config.yaml
hidden_size: 320
num_attention_heads: 10
head_dim: 32
vocab_size: 32000
norm_eps: 1e-05
bias: "none"
optimizer: "muon_variant"
lr_mult_down: 1.5
lr_head: 0.00708
warmup_steps: 200
decay_fraction: 0.703
decay_shape: "linear"
final_lr_fraction: 0.0
Each number is 128 + 24 x the weight over its row's rms, rounded and kept within 0 to 255. Layers, rows and columns count from 0. Numbers have three digits each. The size before them is the row's rms in percent of the matrix's.

# q: layer 3 attention query, 320x320, rms 0.0482, rows 0-18,32-50,64-81,96-113,128-145,160-177,192-209,224-241,256-273,288-305, columns 256-319
# k: layer 3 attention key, 32x320, rms 0.0507, rows 0-17, columns 256-319
q0 216:140136155124070101113108141112097115138161124151106108112123162136142124124140098144143141125129083141129103171161139111092111173129134090139124123123117127125109138112138129151122139145134131
q32 063:106124133170108165155133117137084141093145113152126116143134151110152137097154154131136130068108138133136099141126132100113138170124130135094114100120152155131185108146161129105106136145111170
q64 088:107114133111093105140141177139082160127157153163148084150114157112143144112132165085119135114096141120156103118134139108123109136120112107141090132101150136106149071148138148085084153157077131
q96 036:100138135132097095162124089146132110148167142202180159139161138127118124111147156142123106097146127133167124186108138101126079117130155129086113066113120144135161133153122125160138110165100152
q128 036:152163128141095124185132138108119143115150094167140135122129136121162165111109191140102174094128160122139124113112144085121087156162125110153107070133119150065132139134130146140080127161109128
q160 027:122155105084111122131134092109127127102124165160094175078139110117132159165101159136091149150141098160140109140133142128139149137120133142113142127151108139128114111118152078133131131149101127
q192 069:123129146107106136136175096127087170134149112125193137147159148092117136155156133081121151074087119118109104107125168071119075151140123113137140115132111142105124163157115144088139150179108144
q224 037:115164145127134140109152118110119164087154141132113162136148173116109142092140136091107123094103118130160143116135126084143086136136151140137106133126140148112130129135131148142126109161079108
q256 071:130161142126109093114106102145081190142169111153143129194121137130133137104133119133084099104119070132127114114122092120110142159162146114128145128151131179106149135109110131113120116139098105
q288 078:133134129116103111153134133113097135136140154121150148114106133113184135081149138123100133131121095138139102140179149114081097104093131105141117126113130139087145116125068150145107143161064169
k0 060:158123164078104068115133125097113128085149125096116117131111116140167093099138131148128141087131099121096120159133133094126087157093140118124130119121150086097116156096100137101120161144144154
q1 104:090129125168167119120120075161167167113150146146131120162160105112139155144124135087131091125145157143078170105093130111150141098145095146128126115094137140127181104131059071122125085142127105
q33 051:158141097128148125105121128109164124108111128141061139163114116145154113130078184127113187100136136116141119139119125139114130124121117137146127148068126123094139144152103125156089148103129147
q65 080:166095138157113117122120096110118090100153140151123118159103087132188105121080076100114146123130166111092157124144171094110158131127141114122140137130095099128164127152105093124095108102105132
q97 044:126132149088111098129115126108135096125114189102093099134100127150146096086114149138161164124108104131104117144117102124121132182157124114120092143131157069124131117106126144104162142157105223
q129 043:164169173099161125102080121115132116082117152124118146140114114112135121119165143104122129130135152128130109126163108125127149152119118145111143144117112119090155109142076137167100147117127170
q161 030:138150104122147136133167141164151154087134163135103159160155120132147079107124169121107120137118145107111112135103123131163102129144140155112140148137130137119119135118134118136095112079130149
q193 056:161171119151097127101078127172136148104099122138133137138126087164115151115124141125114144144144170121177170107136118100169120115110140159125136162141137121097111095112128113187086132103106121
q225 038:120168167144130131134150133160147137108130128103128136169135108146155121170127111122148166171120138139140112086149119150143086101098144136108118145119126091163144108147160130150104157103139117
q257 057:110120148162115116130135104126118126064145112093133138168149086127115115149107097108110135101121115133114125152161118104097186111123145156114102172113151147101116121087131111097111147116134143
q289 057:150084113116108121124100087133148106149131098152112136156081143120136137150142121156120141133132101136153162105134205104120149136117133099130090146124140112094119113179134119152132136094104116
k1 067:144163168127130095067166097127118129055177116122105096189146115110153100141113127148118154100114124107136133152176102098115121135124129126143147133077125152093138150101115100133147164159124105
q2 107:127127091110103124079120093145133094149156149111120164157089134101136121133120136167124135076115139098130099133173101128111117159121127113088144141125132128147102183069146144162146124114156142
q34 086:149134149122137156124115085130111074139101126115163129112123169085090128112182109142147134151121129109146183113124109149141130110147146132126153121167145120143127132132116134125151100125117093
q66 118:103137121137156141125130131189162124165079127096087103171119134102126093162143136105161160127100142119163123142101110158104118139106140137161125084129179146129114118098112124165158145140129113
q98 064:131128121139147131088136080168143114188199127146132130141126156118132141119131128093116129135140126132155150144134116150140123150141149090129115119126125140116144165166115128151127097131168124
q130 080:100109124127128166134152139132102119155109128120144136103126172137131135157120146142123162122116085135117154114130130135160155135129162125154116096166157141162105133141162124069188142125138125
q162 058:118127117130118163137107131121128112156114122129121122094070140127116149141168111147169119139150089123146162131174086179152158111141157138143121157128137129159173124131117176141152134185139141
q194 088:128143109124133132111139162088147068170149106103091121092141091104111139164108115093150122122119150086101096164122101126134112122138115085116143125124091135174119144158130133128094125107178139
q226 049:155114119110157123081138121118159160165169116141157161121136135107097106118104085139081122089154125128136152138142099148105138161111128151126124093152110146129147122150117099177108162144141130
q258 083:131113146086110129158158112137118102123139124120148152121139075112147162122155116124125176121170091110096103135153153147138124128135137116086105107145116159136098148138093169111096116129139116
q290 090:090143149123158077174147144127132138121133122078122136114123104132141155127121135115123137126100121155131139147141083143109106144121178141121163151142135134124113120071088137147176135157093097
k2 079:091148133123131106145100102095160167183113121154159120139124185136126167139094170151100126103149148131139143129121119115162127162145061125130134104111126185106125127173139112158121136128110124
q3 109:094141112142147100134118133137086063137147107122122149151130155113102133105158127111136122098124135118159113115168116104098155162120152102138171112140112113108084132150143141161132143132159093
q35 089:115155119169075130138155137135092136120115146134129116128140148128128134099124114168116143108119132131112113147110179106107093186107128095109139094136155144146163122120146140109145157130142177
q67 107:090126102104071100143166144129063128085172155140136115135090160120154150097125128094137130125086105147104136149135138135128135146116144115125113099113068142122103078138110137103115112189108135
q99 058:161125130168109099148133101078152111086112155113098128149142165128082100135094167088172120088105126074119132132157149110107123135099123129166144178085167112141118082156118139149107105144101178
q131 058:085128128124095111131135127135107110091138091153131101114126080147142150108126194154100165111120150112136122139110159139129093148142154096123087046116117146100106142086118112122147134177094154
q163 047:146113120127111131124135099128085133155141157159145142100091113106127140101129142106081147170160124153129123122102163111150110148135113134109144111146082141121139096126152097118173162219095126
q195 076:115143139111105129120147122112106134127120097156106124137125145110126153147136137095129124098121173115151122119127165150156120122119130139118124134141123103177137120168075149134144160143119127
q227 055:103120163108113082129067127168099163094139117135161118127103163123145122093158121151124121121160173171146105127119152114117093141121095106134115118119121140141110141130138102149121122137123166
q259 089:138152114112096149143080103136135124101127152186173130111122148126130161131152133180120129133144147144134152095144128124131139106118125097082106143100114100087109129144153155176174161122115109
q291 084:161146139119113079119138100144123123138129150175140126131133145118151139102144164116072119143106109149150106110133126119086164131142170099110145104164102103090136078134118161128113150164085124
k3 071:142144149096130109103135072081113109136158146138147106155169128113130160110177158133136162133145142125092100145124177097138122173141122108149150125089131148150097171149105117117115136062115140
q4 117:130133151134122118069099131132133133087135107126112157105156144105152079141147105172136143142134129111094100178168167156111113152154148108107158129121109068146139096097140154107135160107126113
q36 081:112141108122132116136137101124117128120132115126100099109107153118101128100162153158113135108147104164092135120102136122159145180063129136114107145172117117116141128155117155097160124136127096
q68 126:121102105135081113101151137120083128091170124156135169106149136146096143132158093164118085133133132124098109135154174132135148118126158148113118132135138069146160134119162121114144124136114127
q100 064:114124128133113112152120120117120118077083163119093095166132151141123145157075138099149111130150120128134123117119172133149138142142092151150147136129122130097104059103102140114168126129099110
q132 078:076158097088091129111121117132145148103130118151099123120137114117121147120152164176113132128141164141137122143130132148115098182126097115083131066132104141109136157088113098109129079137132128
q164 063:151093154131149109140150083111109147146149152139152130154171146125114113122127155119075131132163160124102136133099200081122101157124130133130139123104105113100109124109092135160168129123127115
q196 072:142153185125165137127129036136116113151119098133124163109160163075063148154093152174132098130120134162133181119146091138089068149123120137160131112162126145124099175154115131126141112152109070
q228 053:124164163129092094102086115124113160121126110104109111133122124086099124116108149109111104146169187148155095107166103115117040138157135131093119134128132140135152129163125179164085113145117069
q260 083:138177105148120098153112119118133169092122194157156122103111159135100146134135115171102075133141119139102131109164115096138092142129115140172137120124155121112143172149129135150131123140134123
q292 099:151104105112091146096144114165121106106162152163122163148147151135111077117147151151100097071106119140141113129153138148086111102083171117128108095146151102135147097119110139132161127117115117
k4 087:139114139146108074115108095099110106097165115144162127165109127157134126120132121120094165117137126122138155176126178123130143160115122139111165100137101143140142133157102105082088148092108142
q5 104:138142155124109130199120135129163124110103123189137113112121106108148156143168098125150081156160147108149141108114122103104103136123133136138112112134147113090167103114101137163084095102116127
q37 087:116130132162101118140160116111163185089164129143083128157105124124160145141113140117125098100127108124096104123135135122127101132121149103140089111101116130121115124098160122139114137130088151
q69 121:169126166108138130125165110138097143125124125184120107125141149119148126137129141135094116140104132139139082117140156101139132146101139157132136132118150113164172128129113153138107144087125155
q101 059:152108178119131092134140143107109164119106115126111155119113135155141064116121154100132144099153148103130086167120117099140155149109182140142154125122125185096108100068124115120129095138136137
q133 087:150098130107124097117109136123138129120146119171086138127111121138135128124133110120109116132123147125108103157148132098115129155103132120134139135116141127126119111109128124158057118119092179
q165 075:171122143137107073105166142152113144128133156131111137133139130140131110120113125110139143103121140082118144143141147123100058110133105087167130117115118140127098130102128129127133091059098119
q197 091:144143127141134129149122117143110150123116159134164090143140158174121146075131108184111154131138154122134126129150094135123105141110123115144142119157157100121155109131155128107140131142116132
q229 054:145104140110139172125192199154125137135114112152118125168131104120107119143136086136114143172071107150156119107157125122136127108132121113107130113133104122165139150097097139116168151149087125
q261 076:154150124146161118107107137104129151121129136114075128144130170150164176143131156120158106136092159135131146140113129111088152122114066142181120138109148116131112096100111108117136129112099128
q293 085:143131144141104150109117164087085150079139158106142165087135156121117118121124111165139132120135132093152094116133138115136105146126139133137079112077142157120159128171162144153113161117143160
k5 084:115145157163129087124090103104158085124122135128139075098118086148098122104157131166123092115160171144133157127128133173139160120137173138178145113167144110107142176132111146137122133090122150
q6 094:118119149126154157163149113132140131091171150125184134114127135130136160094092111160144065083148131172147181152132182110122129091122120129108112129151132096150172103150098133120165098135143136
q38 087:112119142132118104117182131159095159082137104123089142118125120115150118134117152120116099083152100125087127124138109118134188142124144087155090090128107132131123095128155116125100160129101126
q70 133:123113147133094113112162144109082136072112154120141127129148138139111121055113131150061135101151081151161071122129098112143131137115099102139104149115139146154159108187091155116120137131098116
q102 049:136112155153146124155114135127093162148095126128107188115129139121125156120150123083181122125134106119145091142124151149120167091098168107116155135125142142129155143112098119076159134123153134
q134 091:136128147145129069145085123153110161082141167159100128120133136124126137134096099142132112103118112108112106134121136140122142126126146114166137147107130118099136107087160120191113134149150128
q166 090:122132131167083094097147133155081142099120133120099143093138163139141109129095112119121152097145097150158139142119095130114138118109129096159097124123127149139110093130173140100141121138117130
q198 074:130137113166083092108143112107110148102113123140131138141143138181095155106106137139127131123178124108118143099100123139130124100116112134130128143153154113124154119116138077094153123133093170
q230 047:140152113075131135141155119096065141105121095140102131133103067122108101122133137110130144136091116105092116149147105130135176111134135138116136151122135148165152148132128106103095077136117083
q262 068:106156102155096078123100116076104124152119109105117114148144124123130123128160129083123087129095147104135159112114107114156132124134108164128104140148122118105115123130111102108156113133158145
q294 097:143142148155093116147137185137104174115141147090154136100145114125121117116107110127114160131153088147120126119152093075164155125160151156141124149090119134119142128130152152138085160133133152
k6 100:129124131125184088111129154105145126123126068135124133118154076102144133077110147141109144157149129137106177182117133130110154107162113127105146114108108152112157114122077114121138137166112119
q7 105:120129090165151151125153102163154157159085137136135128092149137174145100163141142125109168161135159116153180082106109137174120121101159118160102094144132126152139132164150129082072107112114116
q39 085:173130143117128103130133160109112122120175134114174107143146084136135145132113111128131103122109122135140104122132111092128144142183130130144149150088129143150132145132121142145051153099152158
q71 160:139115135111110133137113159112124144103146148134129123125125136144147128117110135098126162156142143133111120095143129122162144124173139132123100159149132114098116175149171122135090174091133129
q103 053:167136126121167141145124149158080115187162085143168135090128136151128156113109137135156127141134097118113121137137128115132149146145149129129110155160098114141156133116114152081072128134138132
q135 077:160148116087137093129135138117153112118170143116156136137149143140091141129123105096127097112101127138149105096117133147116146102107127155148143190116186125134160103138132141139046130097145138
q167 088:141123158132133132173091138124140136136170144123141094166156110132156151136150112106142111126154161161113091106146138129127131108176140155127109162117143108153141144165137111144064139087128161
q199 063:116119112148116139116154150118116120118118115135075138063119103113130153153132120155101094091124167133143159129111151118166115106137163133133122147138119154122137120131142110124094130113113153
q231 050:140104111102120172158175134089149098153117101106133127097146109146108136143179126101123147111117167089128127070162167137179166121149123138122117145132102118156120120176118141119160134116160124
q263 064:161117101116111120131138170152178113160104106138105154130091121117101085156132103088113102114105107117156133124149135122101140114124154153135104141100169049178163125147110125145119155128166118
q295 098:120118113099149105145103170142132119085161123184128107145121109129127158127134115107126161172136163115130114120132153132147160130174128144101126183131118114121157147109172105147133140118095115
k7 095:136150141111148103152160148138174072092077101072109118166086108126120130153083126145127131146120129136139191133133118161183122135117130112116162173128113173075145145102140152150139096154111148
q8 088:100134157142153120184121142142122164137130074146131140159147097144101159130127134132106101153135124132136106156102140115164139125110087149137103108092140153073171124133118131109145103100132138
q40 082:103093132105112141115181135110161160119103099134102116116109138108122140143110130120124125062098109164089100166136120125098125114089160105114094111107085144119112084085128160142165128145109140
q72 121:097148161112162140175143118124075148142162071111134095128120153140167110134166145169131115115116115142146135129098148102165101118107122085142074080111183123148160097146097171115095091156127119
q104 063:123093114133120109176126136130139173102158158102109103135105178132124178170103135142107125149107162147121136109140173147136160134120110151163141154160163103112100130147178175158128114100124108
q136 098:129122104127151083086135140126141126084085081177067110130090164115121140158080172136105105100129119141119157149115164171127154171127101103150088142148131122129087099112119112095130102120131109
q168 113:146114127166085088161117096137104171082146127094131123106151157132130131138121111161088114114123082130102139130136143110093114078158148103192103139127140115144122110147140122129131140102097129
q200 068:119124107138117125085121112142115180095146168119128126125161139176154137125148145113119128156135143159123123172092156140109151144147159134124138128178134110096112157116135105094170171113111152
q232 054:146132105140150108077180137119097163137123082173063145126087123118112100131124131086147101118095123125141155144155097120103129124153153156115135142130105124138150138115141116180109102136136162
q264 088:112131095139170126127096115151123155115109168129142111120124150134112134161111145125081142129128154187141173120147157133128117133123098119163128142149135135141140157120118150120185136129071118
q296 088:127102123142130142126131175161124159113142117137112134145128117112125124102130090154151119122128113101120150128151151125149155123115179163101100105144136101140139102116139135125142097139149123
k8 110:137115110130120109132087104136163129140178160172069143137180146088077132115162091119104124142141156125138154147130123107142141111064141133152155138165127104153114114106090116120099090071159160
q9 100:091118117210110121121120148141141176155111132151149164147135100086156113149131117117134078135155166116122178118099149153148146147113119122124135136163112128118119125104103139098102134116106141
q41 072:106132103145163093120121162122089170114121123131132165112116090125168144141100112114097097138127111133094117120134154142130156100127130132163086071084140139132107113089167115106148135141090100
q73 117:145130158156091127127131116121109158136139162112171135106151109117138098134114112122048139116147127120128144068117119067110123152147120093155104145159148176105128149152133153159124116119117128
q105 070:147112138138163130112151176146105147206168069114131153160120137123145171125144143100164079137113160101184129122110125125121140113160114126139150124148125162134125147156084124063094076105161160
q137 097:128093130147108096102162176116157165127129110103105149143116100143099119132128111115108086121089116145140089141145078121127139106148079141138089146097136140118134122140133105114086112115087137
q169 112:141108147154087112180128125132175114143162160098140115178158061098107121143128122118120109088128142123120151116134136112088168126174138135139099168113125152143156131139095092152115111075118149
q201 074:148111117135112126138123102152094134132155172130139107098145128141142132144103110166107127167146127128145115154113136090133088129132159099149118169111144113118104113121161167110180124160069119
q233 059:123106105131154128182127167086139084162120048111128161122120141162117138154154094136106098104112109134116087123137106116124124047130109179113125115164122123144118142103112150115139101127165107
q265 075:128132107110141147099125112174120147126128184128127136123123142118120152172105158149092094151122153155124127093143125125150149113109080122171116113124131089098160160171167173094136121135083149
q297 110:114108130176047122109094159168123133131129122120091149121132083095144112104126083114085114107113085070129128136145130119128103101144110142146106157083125162079137132125155099138153177128097146
k9 087:100128127181165114128158116165152133109127112141148115143173070116121115155134128139103089157129159130127141076118118134141120077148136172161117106148162100115118141087115129115141102132135108
q10 089:116136149117168150139138154136115102094103141096089090103096107155136076135115114113132112153125165180129183101124119118136140170136090133153117115116126168163120122131133183136141200137120139
q42 106:127123133109157114116166141109087123134150093132105107150097125101177102106140101151158119113098113118094165129165128072116183151118121097163140131117107176134065106129119155081145142147152110
q74 105:092142155141157177127146126113120138109115104122082112116075130161106114137144139125154088142095154145189132124118059099176100128093114127160121144148126127144128121136109165141154134152115132
q106 064:148097153181157134181105076122111190131097179147128140113119109085097124158113124156108118168138094126140112113153149128123079098125130103187141151177131139129114154089155132133174104147087140
q138 116:137149118179137133176173134125143113103120108129137138145090092126127167122152166113096160142097096151091142140143097104130140098112115099124124121120130132081112157109090115089168108167133115
q170 094:118126157188096153142126113110157147124085098127114098165132122115119149158170120135119121158168140146158143163115107140137115118122122094182090130141119124144138107148090131138146110146112076
q202 075:117135121126108170135183115180110130127163139176133140133145109132160102124146130164134102154155129146100117110102143138180083127140185109106091114108097126128112124145123121150145131138107130
q234 066:097098125136138094146137135140123100176105106159100128126105154135122188131171132104169138138095141106169153152164115118115143132139105141110090141123093100094112144120123094120169102106123143
q266 083:162126115102148145137163108127098159071088150124149163108131117138107130140135119139129146135141170148158087078164134102139037120147173097140114164137137131116144151116159159149146167120108115
q298 124:098139094134119113088158128121095121113132107146089103116119098086120122131117107115162132151102105109142155159124119115138126117130107170127097132129090141100080109125139108105217150127116126
k10 106:168109091155137140147117117142164103121118142091173116161146129134093176152129119184115100104123131158155120109096110196083152130167172134159178199115153122142113122129138128139151113087129106
q11 095:157102121139159160115147129152133126085099145126149145127097105122087130121133122098141118130201150113128167074099134161116107101146171081109131142164101152110168077122160121165063113119129116
q43 088:090160115128149122125176143144071151079141142114078113123120134119163090111129129118110128094145121122092133129151082136127134173129130119130125101132110153143117156124141154093141119117136152
q75 106:148093133098122106139106109153128147117130142133127122098127099116099170114131150142119120097140169121137098104152133119151111138114154131135139176190132155071119112164123103138071125132099100
q107 063:155142129111142150149084143118093111166127114139131127109098120132117128114155150100163111173058136112145137127124137080109123124145113116085147117159094157124113146142090139098150106109145123
q139 111:119171132112111069141169142142165148129145117064116112145106079100158142137131139129108136127094123120130165182134101094087127133129126099112110109107131148116143143145102084129157132118118148
q171 114:139109173101134120114107069121110154159111112131069109147117141130113143095156159122138126130129173149130098139138139136125112175124131145116117144121131082129117128188121090135096118098142104
q203 076:104131115113129137162162180155141153110102130131109127177121147135120132119131156129104094118109111132138135112157135141148159164107108128114134090140105172148101096112141184138134122126143105
q235 072:132111103120150134128114122105167082145129140111092151117129101114136138189136123129126108121143117173083117126152131137158190109103108103143093095118160119135111125121119160125107119123152147
q267 077:148129115153146143166129157088068158149110113140161126117102120212109149132170127106114142129110131171125154100150169118106132093138114111139142125098133140118106121148115131126131119118147156
q299 119:143137141097137087142133112146095163122113136126102141110132093161133134105143144175131108121141136156116122143142137122127164144095161122130127106116129087113105118172146121145089133134115119
k11 104:149151109134139099132128167119150111068168147164111131128149107137122079096161126097103134170113110150082142129130137114141168121118141112130121057122098107165153135143107144113174141101122136
q12 087:139126088128093161089125111105092104184131150146135159080149112185093154159155141143148166094162143106105160153137137135114107126099149116096132145141117135130093118154153124141128094154131142
q44 102:090119120119133117107143139136121142153143088152069117146106100102134092135125118195118122086191139100140147163138136153165115163102147093128131110116137155100139137144147183118143133135115136
q76 101:126120123168124154124105109149149133158123123093085163156148104100125121115083111107161127104148179111147167116120138162119125133121106121101125159141061159129090112145118105104173143127089175
q108 076:128096141155197173126148113120106166141123123170143127089148161125129120101106096183103143168127079151136119118171115110132107094142148129167150125134127103109115175133161145124154162143122113
q140 124:108122120110138146067176151145154166121129105128122145138119130110120133114111158172130167088162135125127181128110139158130133135107139107122116082117113131096095079106121113089166111166122134
q172 136:113115150135075160123174128136140120122114096120114141125123099101155104090136148107120111085121102109130165133133110121100114134132151119096098136121123146098129110134095117121159116146124111
q204 080:143128076121148130143132125150129093174098102122113088141125080095099100096165136141140146174142094130120124155129142123118145148137160101119113182086081115126153116101165104103083119140107144
q236 082:111123105126149101152142099129110136137095128164084138129167134127169176130113119163163154129145115120070173154135109145096115155113139160119108182139138144104106134144143103161188124136090113
q268 076:107131118123141164129136128141107136130154097113160120141134110161084161115131108161117124157145128106119088097157129115128094123137134119139129122092112125189102170124187146145139149118079126
q300 112:122107120126103148079136155133112140137128134116088139112124127132120145123124086149144127060128131118124144107158161136175145108107113131138096129121116146088092138170155137085174138106137139
k12 122:139117131116135063173126155141143186137139150126078143160115126157134160097128136138131153128154135126128105139125148107154150137157103114107159120100104122126138126119085132136087126107131157
q13 098:169106125113174164109134097186148118130121151122117135121112118143146142096093120148150105131110143165114132102130149168150159092120115157135116125178155120123160127152141125096136111133122121
q45 101:099100120124161147127096156146177122178142112139113153097112134137136190168138140140154100139139154153157094124100133136165091112116105128125109146144135097123110093104140127156104105128099113
q77 099:145124152133118137146114128144138124099123126152134146113085074179134103089099120158111112128084116143119156174107111126140137071138152116111134069148147115107110105140088172132139118169092104
q109 073:150128140104173141133111107109130186111139148158095118116094113109143150136116155154123137139110114107093086149139113141079129130102132130167144156157117127100108184164126141141144120133104141
q141 123:113148137130117136094168103132111133132154146112086107113100117115133118107102141135131080116115080138151178130151121100098110123143147114131117098145100062116095091170108166148125147162117164
q173 105:174147119167141135172106131132154131096076124105159139086142068128160098089086140160082132140123124151093154098131126092096146122098172151128111121144147133086133141156134133125143154113151141
q205 081:083163098106137131159146145178121131130136134149125131108109160136076113111103111137083166137126111167134127161125158126139144103131116123148108117129154149112137106115110177107131143126103092
q237 085:101153110141109084148132161122125130098134152096102144128129127091149174174141135127121098111130124152093133147149137100130162086128096152115113156068161153143095108122086135133105130075150143
q269 090:125107129144140135130144091157123141122163157106152073093151134120130114104113104135088116123103106201090105086128166150161153123121105128118100121143143103138115142096163152068147088155092103
q301 104:166154129154116140119141151120168125113069181093138158116092148154100141155090124154134122124102142105132139123101125135131178157105184084099131151094157152128128139117136127135143125170085118
k13 100:125117126109124170104135174109126137091152122149117093110122157131110122152079136132082123091190126130139151078116111178136121103134128126152104152147081121143111074104141101156100103108109122
q14 086:147144147108143120074133121102104135099154144148106073133125104131106115137123092104132110139097103077142156118133155090076091145123147148103098125135150121149116135137090132113146126138147090
q46 107:131109152135073105117085086095091110100139162092125132099146084119115102109152124101127107140161117172128167138171084104106146114117131115092125198105139135124147161157147137152078124104149171
q78 102:112124150131094079113171161130096099107147130187100128116140127148139165128148100109121123091141160141161130129117132099149138120105102122093069173117127126142119128140138108075063124120135148
q110 080:127173106105096113140097174152119140144152148116113153155162128151126151150161150088139085104099119162108139116116120117100125141129099095107092119059148141151152058112099140119071095066170116
q142 137:094138161113109124168113149110119135103143141136107121099128097119119155136143130119118142118130137180107138124117153080113142091148106124099117154051140092138142121142128134138093138107159182
q174 112:096109141083124110121128146116074156096159147142140154103154082130171133144148144080143121082134115131105130109119154101106193115146121116103106146115119117138095169097150101140077097097154179
q206 087:136165139146123152135118133110116128147127108137132139112137103146139130147148129095126104126090099125158123119124114115138108156127126138065135121150125116154181130129104098105082104111119161
q238 090:096096115108182107116132119094134164137163123088138125114156134129137124139081131135109138085098101164104147085160103138113142103138098120155129165123139100169103127133123160072165122119130122
q270 087:083143136133089109111110087128090123145115103107135111128111149139118107116144148102149113111104152123154147146117105131098139109077076141163136138083148120098114114167115115130094100098143130
q302 151:126121111098112150119109137172131121120147144114150148104141125127104107140136100071146116135132152135125117118134129136096138052118078090176090134111139110148120110112135132113069103099159107
k14 118:076128160126083145166137106088093135133140132110124151095099148094079134152133122142130124097146108136090133103107141087114130141076117132100111109140116099146089115108130106156105113127114165
q15 098:126140072079127094120167128135116082119144136096123129161095119135130130133133139098136130119102145130101120107099117127142141120130100126123095100149114098144107116135172159144138163147147104
q47 118:129117145131162150099101122111113131179109158140166129111138098114115103131183124114125146162153167143159076110105139132149143136133105128141149143102147130151122150144117131146157102123149087
q79 114:117120123138170089145109153123118145156114112088117172153107157151112139177143152119185137169135158090115107155110136150107141080124152162121148118133141063125106120126138132148113143138153113
q111 082:128164122137068115116150135175121120130119131166160132153134118125106105121154096127087133116101154104148140132150139080142080156097129085103128098083102137139141146157117114126145096127120110
q143 116:122139183132156137115143109138141151150153131100174151121154149148139112119172135119146122128100131118115115113119113119151122116085116147085133093126147083141126130159099159144096171123134134
q175 114:116136164100119123101134183151163128148141102116148130160144131148128083103125103095112132163120125125138151124112087147132114146140089128144117095109131125159161151104124117105143137138112103
q207 096:048157088080179147102166129152149120109119132132117118143116099104144132136108126073092153101078115134112132107103109105126153133104084083134098111085126141137127129133121135084121108111141126
q239 111:118144152116125149118141107161114167117179106147134159143164115113104062116129114149121133107168096124145103094080102150133103173126141144100117079170144102149142147109153149102157143141100132
q271 094:124106172154178131136128105118131127149098125129114170122140152166133105104102141136136135096131103133100127116096111128093104140122185105112124161091134108160123140148139140163118118131116129
q303 119:142136166090111143118119133143128121137092170151155145114125170166087104145122137135159102146095165098114114093135139110141154120127084170110149126088146094094138171181158119132163169122108124
k15 110:112100120094146139102192137118118116102135083150125120095114136159130168158106114101125141120097137165128135083100125109122124124126130086160167114144125149121148173121139115126141085148086134
q16 095:108098132139143118134102111099160154163126150134106111084118126092121122124077122142117106134108134152103153137117131126129125076093100138147114148144147113172107146108143129123154073112119154
q48 107:106107173081149103126104126114072129141129154139108122110146150113148064150161139107104137162143135126177103139099127135134141113185111163150113147141181127158118104132155134140128132164140129
q80 101:091152092159123106150161138099118147112165095171109109109087128140124133140113150138094123133084128171116137147118156142075149112114144097169088125139096119140126118132135133120167121129123125
q112 084:146138108101141153133101115128152133148109181110068134129094112128110124103133147111121101102168109153082094130121112128103126121106104104129126126107165119100130105149129159142127123087130111
q144 112:089141115156123159116152116135155109116128118126071100144108108117175127105114137129102123135116163107122150178100100133102130119108106116142106094140112088107124151094123126132151105112137109
q176 120:165116095173116141175132145128182151129111149109092120089102125126126177134118078159120102127130148148113091168121147177123143143124138143161131130139135147132116105131133110174150098096130149
q208 087:127125143145104174130084106181131109174144144149170164116148151125133131098130100147131133091162146141131132125150108114135143139126133141127096125160124100072125116164108163133131137110117150
q240 099:106111111136089102144099151126132123119156137105079141121132110158155118150167109126127114124113100127077115141124120150157169168140105078126058122141147130139110124125155131139120141099158126
q272 097:114112159114158138159144139145164130164093127120131117089083128101108095155126116137095148152139140165078124113142166102170144117104149101131128133157117072083104157128143179184149126134128134
q304 132:127106125157126151123144121105153125137147112155140129120097104088129122149167160156119101124089132166182151142135110143106159113116159079137076107132098138091140110121093116121147100124129141
k16 103:173112160102165135152126135159159086095158135186113093131123133155205146111151126149107123137099165112117153136123168158093139145156136103144134133159118109116128135144127125115119121135128112
q17 104:103164138139146164115123118140069118108122125135126127122128166159137092140114099100135151111149122120142098156186156137098092178106090108133101129128121138119147113122119103115125154109128160
q49 098:166141110089128110123122114100136127097090127123120118143140132116117091139156092128118089169094098126108093134104138156156135141153192160131160178118155126130130153150155136130156155091152149
q81 113:106119163131116109137130126075091096108141152129112127122138169127099126125072133154126062165120156099098128126113101143099117135158117161123150118127132087134152150121131100098134113137112144
q113 081:129137112118134107098152142108122117162148170095120136120080170171121094107127116125119105104110178169117164122149115157094158099122123128115127126051110115146108105183138142110132124088138125
q145 124:154138102133101068140124109122115139114162179145137185143125164134099185140143103131151120136120147129095154127142134130115128131113132130080146105093162121154135110148163128136134095096122139
q177 132:124121146108156079136134107151116137134150162163109139135155156123094155138124132114138127130146152135116096116091158125115138151138138151112141168122163128180122137152160098112073142095155156
q209 092:131120104111127122184122134101134116150163150084103084125146141095117143121137109157148128142171146117123109124156144150089121143104119167121134155087119114108147147109131126114112135094191103
q241 097:134115125145146128142099132170119113158146090141147173111170115172086116113198095139146099128141117101131143088126174118127147130089160154086100124129147141127134146153109109139080153103121121
q273 086:123156115150108152126113128094148134119116132172152139124164113081144114125126108135081158140132103109121155073161161133146101146138148118109139100107137111115107125097150129144099170108127124
q305 125:118141156109139096151153139097095106118123156130100119153134134114089152135104113145128128115123121105080140175129159138098110140123131196146104106100120167149138124157108120157157161126125151
k17 103:131155104141138161091147156084109122103128153110171127093138127131101109147144144109159098101127120114132166100133135133113133110134133095089169133165146147149129103105127114191124107151139109
q18 099:093121154147195134123157118155169135130090115137140092117133133140122120143113165123117133154132151171127161136090118119155140077122086114136124095130127120117140174115089121147118098122104118
q50 115:105112079150145157134131142120103133156139117108102119083128104138157178116139149114137112137111107132068110169133131119087123088091174150141117153084114140102135143120133102124118140092105197